{"num_hidden_layers": 8, "hidden_size": 192, "num_attention_heads": 6, "num_key_value_heads": 6, "head_dim": 32, "intermediate_size": 768, "vocab_size": 1024, "hidden_act": "tanh_gelu", "norm": "layernorm", "norm_place": "pre", "norm_eps": 1e-06, "positions": "learned", "qk_norm": false, "attn_scale": 0.177, "bias": "all", "tie_word_embeddings": true, "parallel_block": false, "init": "normal", "init_std_qkv": 0.0248, "init_std_o": 0.00621, "init_std_up": 0.0248, "init_std_down": 0.00621, "optimizer": "soap_variant", "learning_rate": 0.00596, "lr_mult_o": 1.16, "beta1": 0.95, "beta2": 0.95, "lr_head": 0.00546, "max_grad_norm": 2.0, "warmup_steps": 200, "schedule": "wsd", "decay_fraction": 0.391, "decay_shape": "linear", "final_lr_fraction": 0.05, "batch_tokens": 32768, "max_seq_len": 512, "doc_mask": true, "train_tokens": 234100000, "max_steps": 7145, "dataset": "wikipedia_en"}
Each number is 128 + 24 x the weight over its row's rms, rounded and kept within 0 to 255. Layers, rows and columns count from 0. Numbers have three digits each. The size before them is the row's rms in percent of the matrix's.

# up: layer 4 MLP up, 768x192, rms 0.338, rows 333-349, columns 0-191
# down: layer 4 MLP down (transposed), 768x192, rms 0.339, rows 333-348, columns 0-191
up333 111:118124112128127115118170121139087134098158125113104107155109141131085089119164130147155095117138097148146131136130063153105093119142133111163141072156128136078105123107125130094144122113096141143103141125129144129136137141138127126136146146104131154109154133171122137137136123125179173105126139095169095142134210092140162145123073156108134113162147173149117151088132141149128088134145127130087187126143103139140166154102091132138125120129145157163100114136095141113122125100114154144108091138146156163121145093168137095156163158107145126120090106150123114121122126107134156166
down333 110:098145144148139119156134070157137114099112130101125096121148134117109158111165136111125134106136145166190111125162174155105120114146160183144120081149137132138100122126150139128125116160127149112136154089133115107146129130152187091142141126112135128150100146147143129077141114136118133105142146143097142113135080111155086126114131158135136127153183107103075142120138108149121130137139105133140119133165107131107111170100135125145143165124121097142063167147105134148121093147090127138133145148152129111122132103096139065081149136117165140087120120156105113147106072103123155171
up334 112:098162114121110144107103121104147106208176156148111109150150128176100128117098132121133123114122109149151134094143088100135135092096123138115170100143126162102156116120135147125106139135109130142155112145107167126182167091158138148130131139121091112101161165100168143142105143134159134118123150155140136140121074132116103138137086104097075133170130146123106139137069154099131147189121166120132152109107142098122142123136112113141180092101100095117095115132118094141094152138118168125130101116156149122108111110123132135140162125127115141165144087161147143105114149130161142112
down334 111:117136091114114143088106094118126086145102137108114121148120107121127108133112105077129097138103114170189149086110111133131118078112141154154172104110093119071154151111166105088133165131133129096080123127120117134144094073092154119106170120096129131128087147117154159150106175106156113132142151152123142091155119111131127131113099130111125084163130082135110133108123100109103178102114108128147151120130125110102162133112122128151152102127116131156147083129119123098149156117147135141145202129138129140112133163104125133139178108128121132155166094131126153129166149109145142141
up335 090:134117140127128141134182135085110132126097151062163080128138131115131127063119142160121118120143148098148117099137116106112128138128138116102130135150145109095126106107128120137120126117059165149141093159176181114132177129096138119097101125116126100140117109107105124118159140139148124094140101132079160128125181114127137116175138178137072156106163155114128131120128085116180085140133146131172114145097113110150174128130159123126136105143125133175096135115170152122138112119146146166099112120129100156114126122135112093114120110124121120120129123118102186142118110145149078124
down335 091:114119148125165115096092082128128188129191109124102151096130138147105132113132104135092129102078134103126137103128078125108107173143131163139123113110115086144172161107129147163095155146149111147118167130168138106144078125109147135140179110080146111119157148069100078090150135145144127123155143161106126165142121128129140117101151145111177141092103147115114156160130126152099135104165130140106131152113113131140140104105141104105152146139094109109133078147110122147136098120126140110182140140106124128117128109149111159127122126164164150090162114124110121140149122125123152167
up336 102:163157120159131112125108103077110120149160112095172164115137118158178164120119119163131127122113151086148115139128135120125169079156143162137085118149177130139176092098145174168126143097117116194144151134110134116138102126149075121089127116162097111139101129119148086123129127127158094135095114139128152107121149135152126115137161123123114145129132117098151113157103153145122111128148116147126118149109112136136128137161127139095169154093151112133122139113192130146133105102137126113055091141124141097144101149162102151118130151147084106123092120116145167154096122121133129093
down336 102:143103097085155159118114145125112085124116135107107140112136154107093121096139161155125115131149073126130171097112085110149153122147114119083118149128100087111081116139160120127163138077136164157119108123145101158080179148109114111162143128145125093130156134164117127105151129125150110120145126122140122089079159143092119121129109120156091137131131094107146117186153122133132141155085110130111099136100170179123129083140145141140122147157128130114125136115138111132145099099106148141159065120087116144105193128125110171087155113121128131173115132129109139137125156117106115119
up337 099:100167124093099093132116159109147100099111137141101173142150136159126144134150129125141139143143139130142086141148132142114138078119087165117096148146133075165131090136159123150105134141130113081112118114124138140106149116149107120129136162134118153151139151125128131142134096107146158089140112109199138133188112073131128121128097105123110146176107127112109134144125135144112128098102160132084089139106139133126147142150131134130143085127173137182142133116077129147133150109139148169093117106139160184072146109122131094115108167097150157094116123127128132143126077114178125109
down337 105:075119139084129165095116100119111141151143110155116106111143149118123117122097106155126116145192104150180139142129111134146103103083167128084116122135112132156132143185165149086096117129106139156138127135128136144107161150143143113130152098137140134111132115129138069107133147113113119143107119108092138096116100117133148138124150101136164111161112120160128100123163099162119145109173116156136118113167116126089109115121129124127092127108126127103110141176156192146130104132170147097124140130146091115185154139153120143125074072148153133085086116095101133109104156154142126135
up338 108:147145106130133114132103146155119132139136106139119087122136133129170088158173170123172149114096112149141122131134132098121136168109122116117121144144146124140121090063119129142136117115144092144170153088125133181104151167109089094123133125088072125109130085143146136137127072132177151134148186091112135121095167136120138114113122097124136093116140139092156099101122145134146144136109111116132144114173121140161134106148134132156120081110174104166130124160137152131111120127131137096120156131165166121130127141132118125139106130120110100145134051089151133141137101095146194130
down338 097:095107126135100092133129162138130074160145158121153108102092109124091142127100077141117134125106137097137122117172087093092137120095100123123115109138113138116093165101164141179104142119152106119149158112140147190170131130133127115134127158134127088129169097141120111167125095155120151125126118093124119172168129181141062157152127131103140154160140101155167132108096140128149148132136142090148112122103132179124096109136145121080139130135135100168103145186122152148124130142140120111124149108138106136147161103106106121103114127146158110098116119103152116160143116141078123144
up339 103:118165183149108115111110122115090145104129108094126123043108064146112110098148150122151164105118135120158116139131131135101115139114154156129122125158094114175114144148109118144119180113138172134176113129092140120111125101095116109147130126132129149138140121132101155144127127195149175116148109113098135168106152099133111091116147150145155139113150105158133094116098125111127103064120145125141160116133153136140135114148137149151166128147121102161105073123166125150119083132131129125160101060099146133153101117120106116126113128128101104132115154100116112109157156121141129171
down339 114:134131126110138121121159109144127156116114097126084132134178103142136144147100127114122105146171099145148105126143140118106151164149126137091147114098153126131157127160105137124148107086095159137092097122122136124139134137172134155083115163171163077135151099121126105143117121132162151190078134071153094127141168104110165143104148118182066127093125086109115118157157129119074087122123146148163093128131127110132140140121123155133145111110109102139116129132182123105156115156077115158109114130152152093131142149137103140120145146150115125129108150129138106117151123163186145129
up340 107:112169110148150113160123102150075078132111158185121120101155083131124136117129167142144127172145185128147132110109129166116129093147097134149099151104154144151126140132166148101100124115141129120125150113158100130124118099123138171126144147128119140161146104162126128128119121102102116152158125142123105134096143124128157135120147152140135112128133136127056147147117175154136091168159172135118151127144168106123148074121130118125130100073125135128088081130089086154107108157132131155160153087069135185137133094092112134129141140147151140128105117104164153116119108119135127139
down340 113:150152122146146129138189136120114138105143152083130116156120131138085130113106113134130112094142139109166127111132150110100133067102135134140091210124135098134139138150166133119107106132156100079101117123150131115124133113110183145131118171165139113110133130124100088123106102106148093182124096146129146117158145123120134130164144146148134133152099176129138106141155120128142127132105164130161111090113139144136099163141134157111117152147059120123080162106117162164135131116158089132143134108061106147129139129117094143071126135106120140135098140092086110097157128130142118139
up341 099:111109109105126145121146144129135083073123123102148115124101144103147120112102176129118147143132155104157145127136109163096123122095117159095119158139166077141159093126166112114163140126108126135119123108123105124104127118150121155122132182102131132083120136117107133115141129081099093111142140127213119160197123108146114148140120113132161173100169166119144135127124117123141166189131119114114101155079128149165140128133106130111135137139103162090145120139124118153133146145084097110099108160115094194134163140130111158143133171105116147115101148101118104123109124125107148129
down341 097:147116174104106141154125131166130131127149107125124098102153126152126129151118126111115115130165145137158142121121127115137151119129072130140110144156105143085184163108153117123153114155098142123115143115122128121135118160138123101090163116110164125120154119152134131154084177157135125114129191113111103168109128105099195112135172108138092143139100154131076098109121191114083123138130099173141129107126144139111095127103115121130133092109113127110167123147142140044126111114105147165109111140149129106129137175122113149115119116070116140145143108133081140100146113135173104144
up342 099:132116159155155136092136120149126119136141158124128102135139132134135157115102149157118123134135189128178133171112157092180163145127169141123100128110150124156089122155113114175072149133108102166135118117166146157119135119145136157126122134126077137136126151148154122120174178101126096086136144095125136104148155140152141148123165178107101195133123129133145108135151040144113104104119115113137126143124124142116129182125116126092138091112131140119114175128070093123118163125100145119145115112097132141138135103141147141143158099137104129107136092130143118096128135128113076126
down342 099:130160085106125100129118133150130109134122100117150107123103098152143118139158156142099147125092102148106142119129115116087080124118117122146096159159063125101155116092160130134157108114076164154133131157135120126116112116134092171106136161136174102136141150090122109153100156139114194141109118105153158139145137140121082077083110146127115103141155110105117172086094167079127124151129119086113109105164152085100139089111124119117132098164105114163141077098101162134147117149133112134152141159110153140131108123130119126112144139126119148132112117100105145183163135126131126119
up343 090:123144125182100116138132170131131130136100168194157108089102120138095064139109135192106121123104158112143146083143174137131143132174114146125172110128123109125111120129110136129122169107104111134082166113124116154095123119122113172105148130111186151137134116110092115113165140096114083136142137130103153113104139133105136148108123139126109131114159137037116121113091111123152162125126114140124152128161168109132157117168121159114144131121097123143106144130117118132135164113105149158130111127110115095134144115141137104113117102132126139098100156131140162117167165122093072157
down343 099:112151133151103101149162154106162136143130134114137141110139122116121136059074100070064104119127106096129109146176139158099096149147135156136128125162160091129107132134160117122131106125157133166119139136126147140136120108145107143137132161105131151163114117143088100149156103084128106131112090168146084134141115156156183128096133168088145115120142069133105097121167101079152126129116131087097164161132137162132138132146136134096122134143143164151137135102160117154110128134149108121129155132159114128149134138093145140132115082152128107161131120127126105084063116121119145120
up344 099:129143096173134140088146115146113114153095107122126128145135130127159115132105140143159162138091120094131110109150090125116129070124101111102132131112138106116153171075148144111112144124123113163108131102107091081137150085119153142109110111125143111141095136125130186145116119137110151090154164165149157067103138109128148109166136145098142152146136142115134185119122168151129127146171131155106118141176099124124112125107136131175133113091165125099139143107151136096146110136116155165187172125142149178119157148154136126130077123130107110112129120097099110112098157125126103083
down344 092:141111134114120125127111133133129145086164105133197126139112146133169125127121137148094118122144157159125115169098150118142109073163161104179136168138120131148125087138132164132116127166108140120147094095152110120119098132160134167120141095154139088127170117102159123111136144086082123088078151097109135116128135078076145106107149165126172119105115114112098166136127148164119106162125140136103159115164156136112141115105103094161093117125131111120088129106112142116163152127112178148153140128185149159143127137132114134112144121177133117109114133090146141136151112162162120142
up345 102:154144099152112151114107141124161118127148119137127123107142105096156088143112150123119153137118100138163132109127112107130128128146133136139125130152134119119136154143142080112115097075138114133133199116125148170085179104127154081139143125105127165135115149161157096129160157097113068157190126130116147127087146078111085131118126123134169109170156135118125122134091113176151165098119135129150151100088107102137154122121147161090141063116131121104108118108140105096166119078139135148144084114157109129140127129127121134115117151153181118082110115128089138155119125146134126141
down345 108:110139127116126144176188154146123143142131103136124083099177155116145155129130121099109142111137112133138105132145156114142129115161109136139117123126142177140137116171132130146140093127128106115111137176099113147151168121144100109138124161135152137130124107146059182119108097114135090152128155152151156109120113112137125117160127094096131172129123141118087154091135152154132133116104101099131122129151150171099102103117124111099130110088128163068112079111164134101131113127141118141137165159176148091108146139132093112110113181133122096110124142087109060090129142089141113119
up346 101:141165121115161154098126116076151114085146126122145171145104131162116116091136084170081155153116141128173103145184094111159115129123093104124106108156134153135113187127166144113147136118128125127111103189102105128122128125152137123138123138110158123151109117149102143140090137092095181068134144108131074103124135125139118108105098124108150114125160122122163069093157132114109118125121132102141117089156137172129137175108116142165128132124146139103135158128117126144155140145102109126171141090107092163122113096134138138159136129166118114089149118126136111114133131173131114094
down346 102:118147134120128131161068178112109103129091104125145136137120120136072158178120184158149150110133117128123157138152123124146162090138111121131151109075107167128110083089095131139128135103094103110117111100098132164119124153138113103116125122105122121185145113119127130153126185178085100129136134116143099114127192115096089090143109153108140111108131150175091108162098087147130111100168120096156127170161139098154130148136122109121129132157140122126141139139133121140152157136135143129111112170111162125128138161120085111132113142099106130156142102143141155176115102125139148107
up347 098:166140092111108120094138162124087108111161138140089140127162142154127147073123175155160173108116155140140070159151096114112085137124114164106160136100121122153154098072143140109140153077134137099149128138091123144097118136102101104160129126166157112134111121109058170112189097139130157135162126113147122136107133121113129144149139125136142111118089139120142148120122123141136148099119113111106144137105137124167149118118130160124084157130101109187139104189111120128117130154127130142114138118123132067129083130137152141118123140153151137156111137146118123136113080130119172113
down347 093:143143137155153107121113077165114166181081139103159175121065145150104091123132152107135107097147135115102165119128116084118122149120141147176125123167082147136132116126144092133097112136121162109141120157158164114099137133129102158160107150139143130137159129142126128125124161121129106149178148141171136101128118141121122158141126097122103156113162108093108146151144138112118124138162129162125119130143116108148112126161135160152147115119129072109104150112129129108174093081104105117150099156117072135144116157139120131127120133105141061118092090104101115164159170144153142152
up348 101:120166127155163152112130091126159167142150129137109097089128140113164166122125150143160089140147141097149137068134139110134141110116125126169132171172103129095096134158148087132111109117157161068101094152099133112122174182140116105122111173137117110121118076147093154139127119100121128145163144100132125098133153093155126073119114129126079133116118120158109091089141133155143103099142117153201109113127116124130142137120140145149092103113125150147139141072110117131125148093111127127128118113081109138136157150146106129163139150114125133118126122130108079159141138108098112103
down348 105:150148114150145123116109087087122158104149134114117102119143141130133130108063118101113099150118097119101156142130173112124129172136136123135132072131171145119142117135097163112164098135108134045113063117094144134152119171120164142114130142144148156141122126133162098146147134129112136137146119089121150116102111135127147078138073142144133143120162133129100154149158098127098126140145142124107108151129141088114130167115124129137115112103099121148133137152124117100184149118095101151097106102126126135128127164078137140131126120138117128127136141157084106048155076162102140126
up349 096:093132130176144134141132113104117127128141127068110164167123128117121174169138105107144098149136108083122146119116125129125107119143155160104133128093151105101119106149145138130095101119137145136099107170110100160107125114123090158135111119138102140105141193104116141097111136130110125175158126139109111159104141133135150140100156145153116144136169151161135163168150074106112126118042147114152105138113132125094126155125081128114118101086134102105150112188149141129152126145131099119143123091134134110148142127103126124174164130118151165143137138125102079156106122134070116094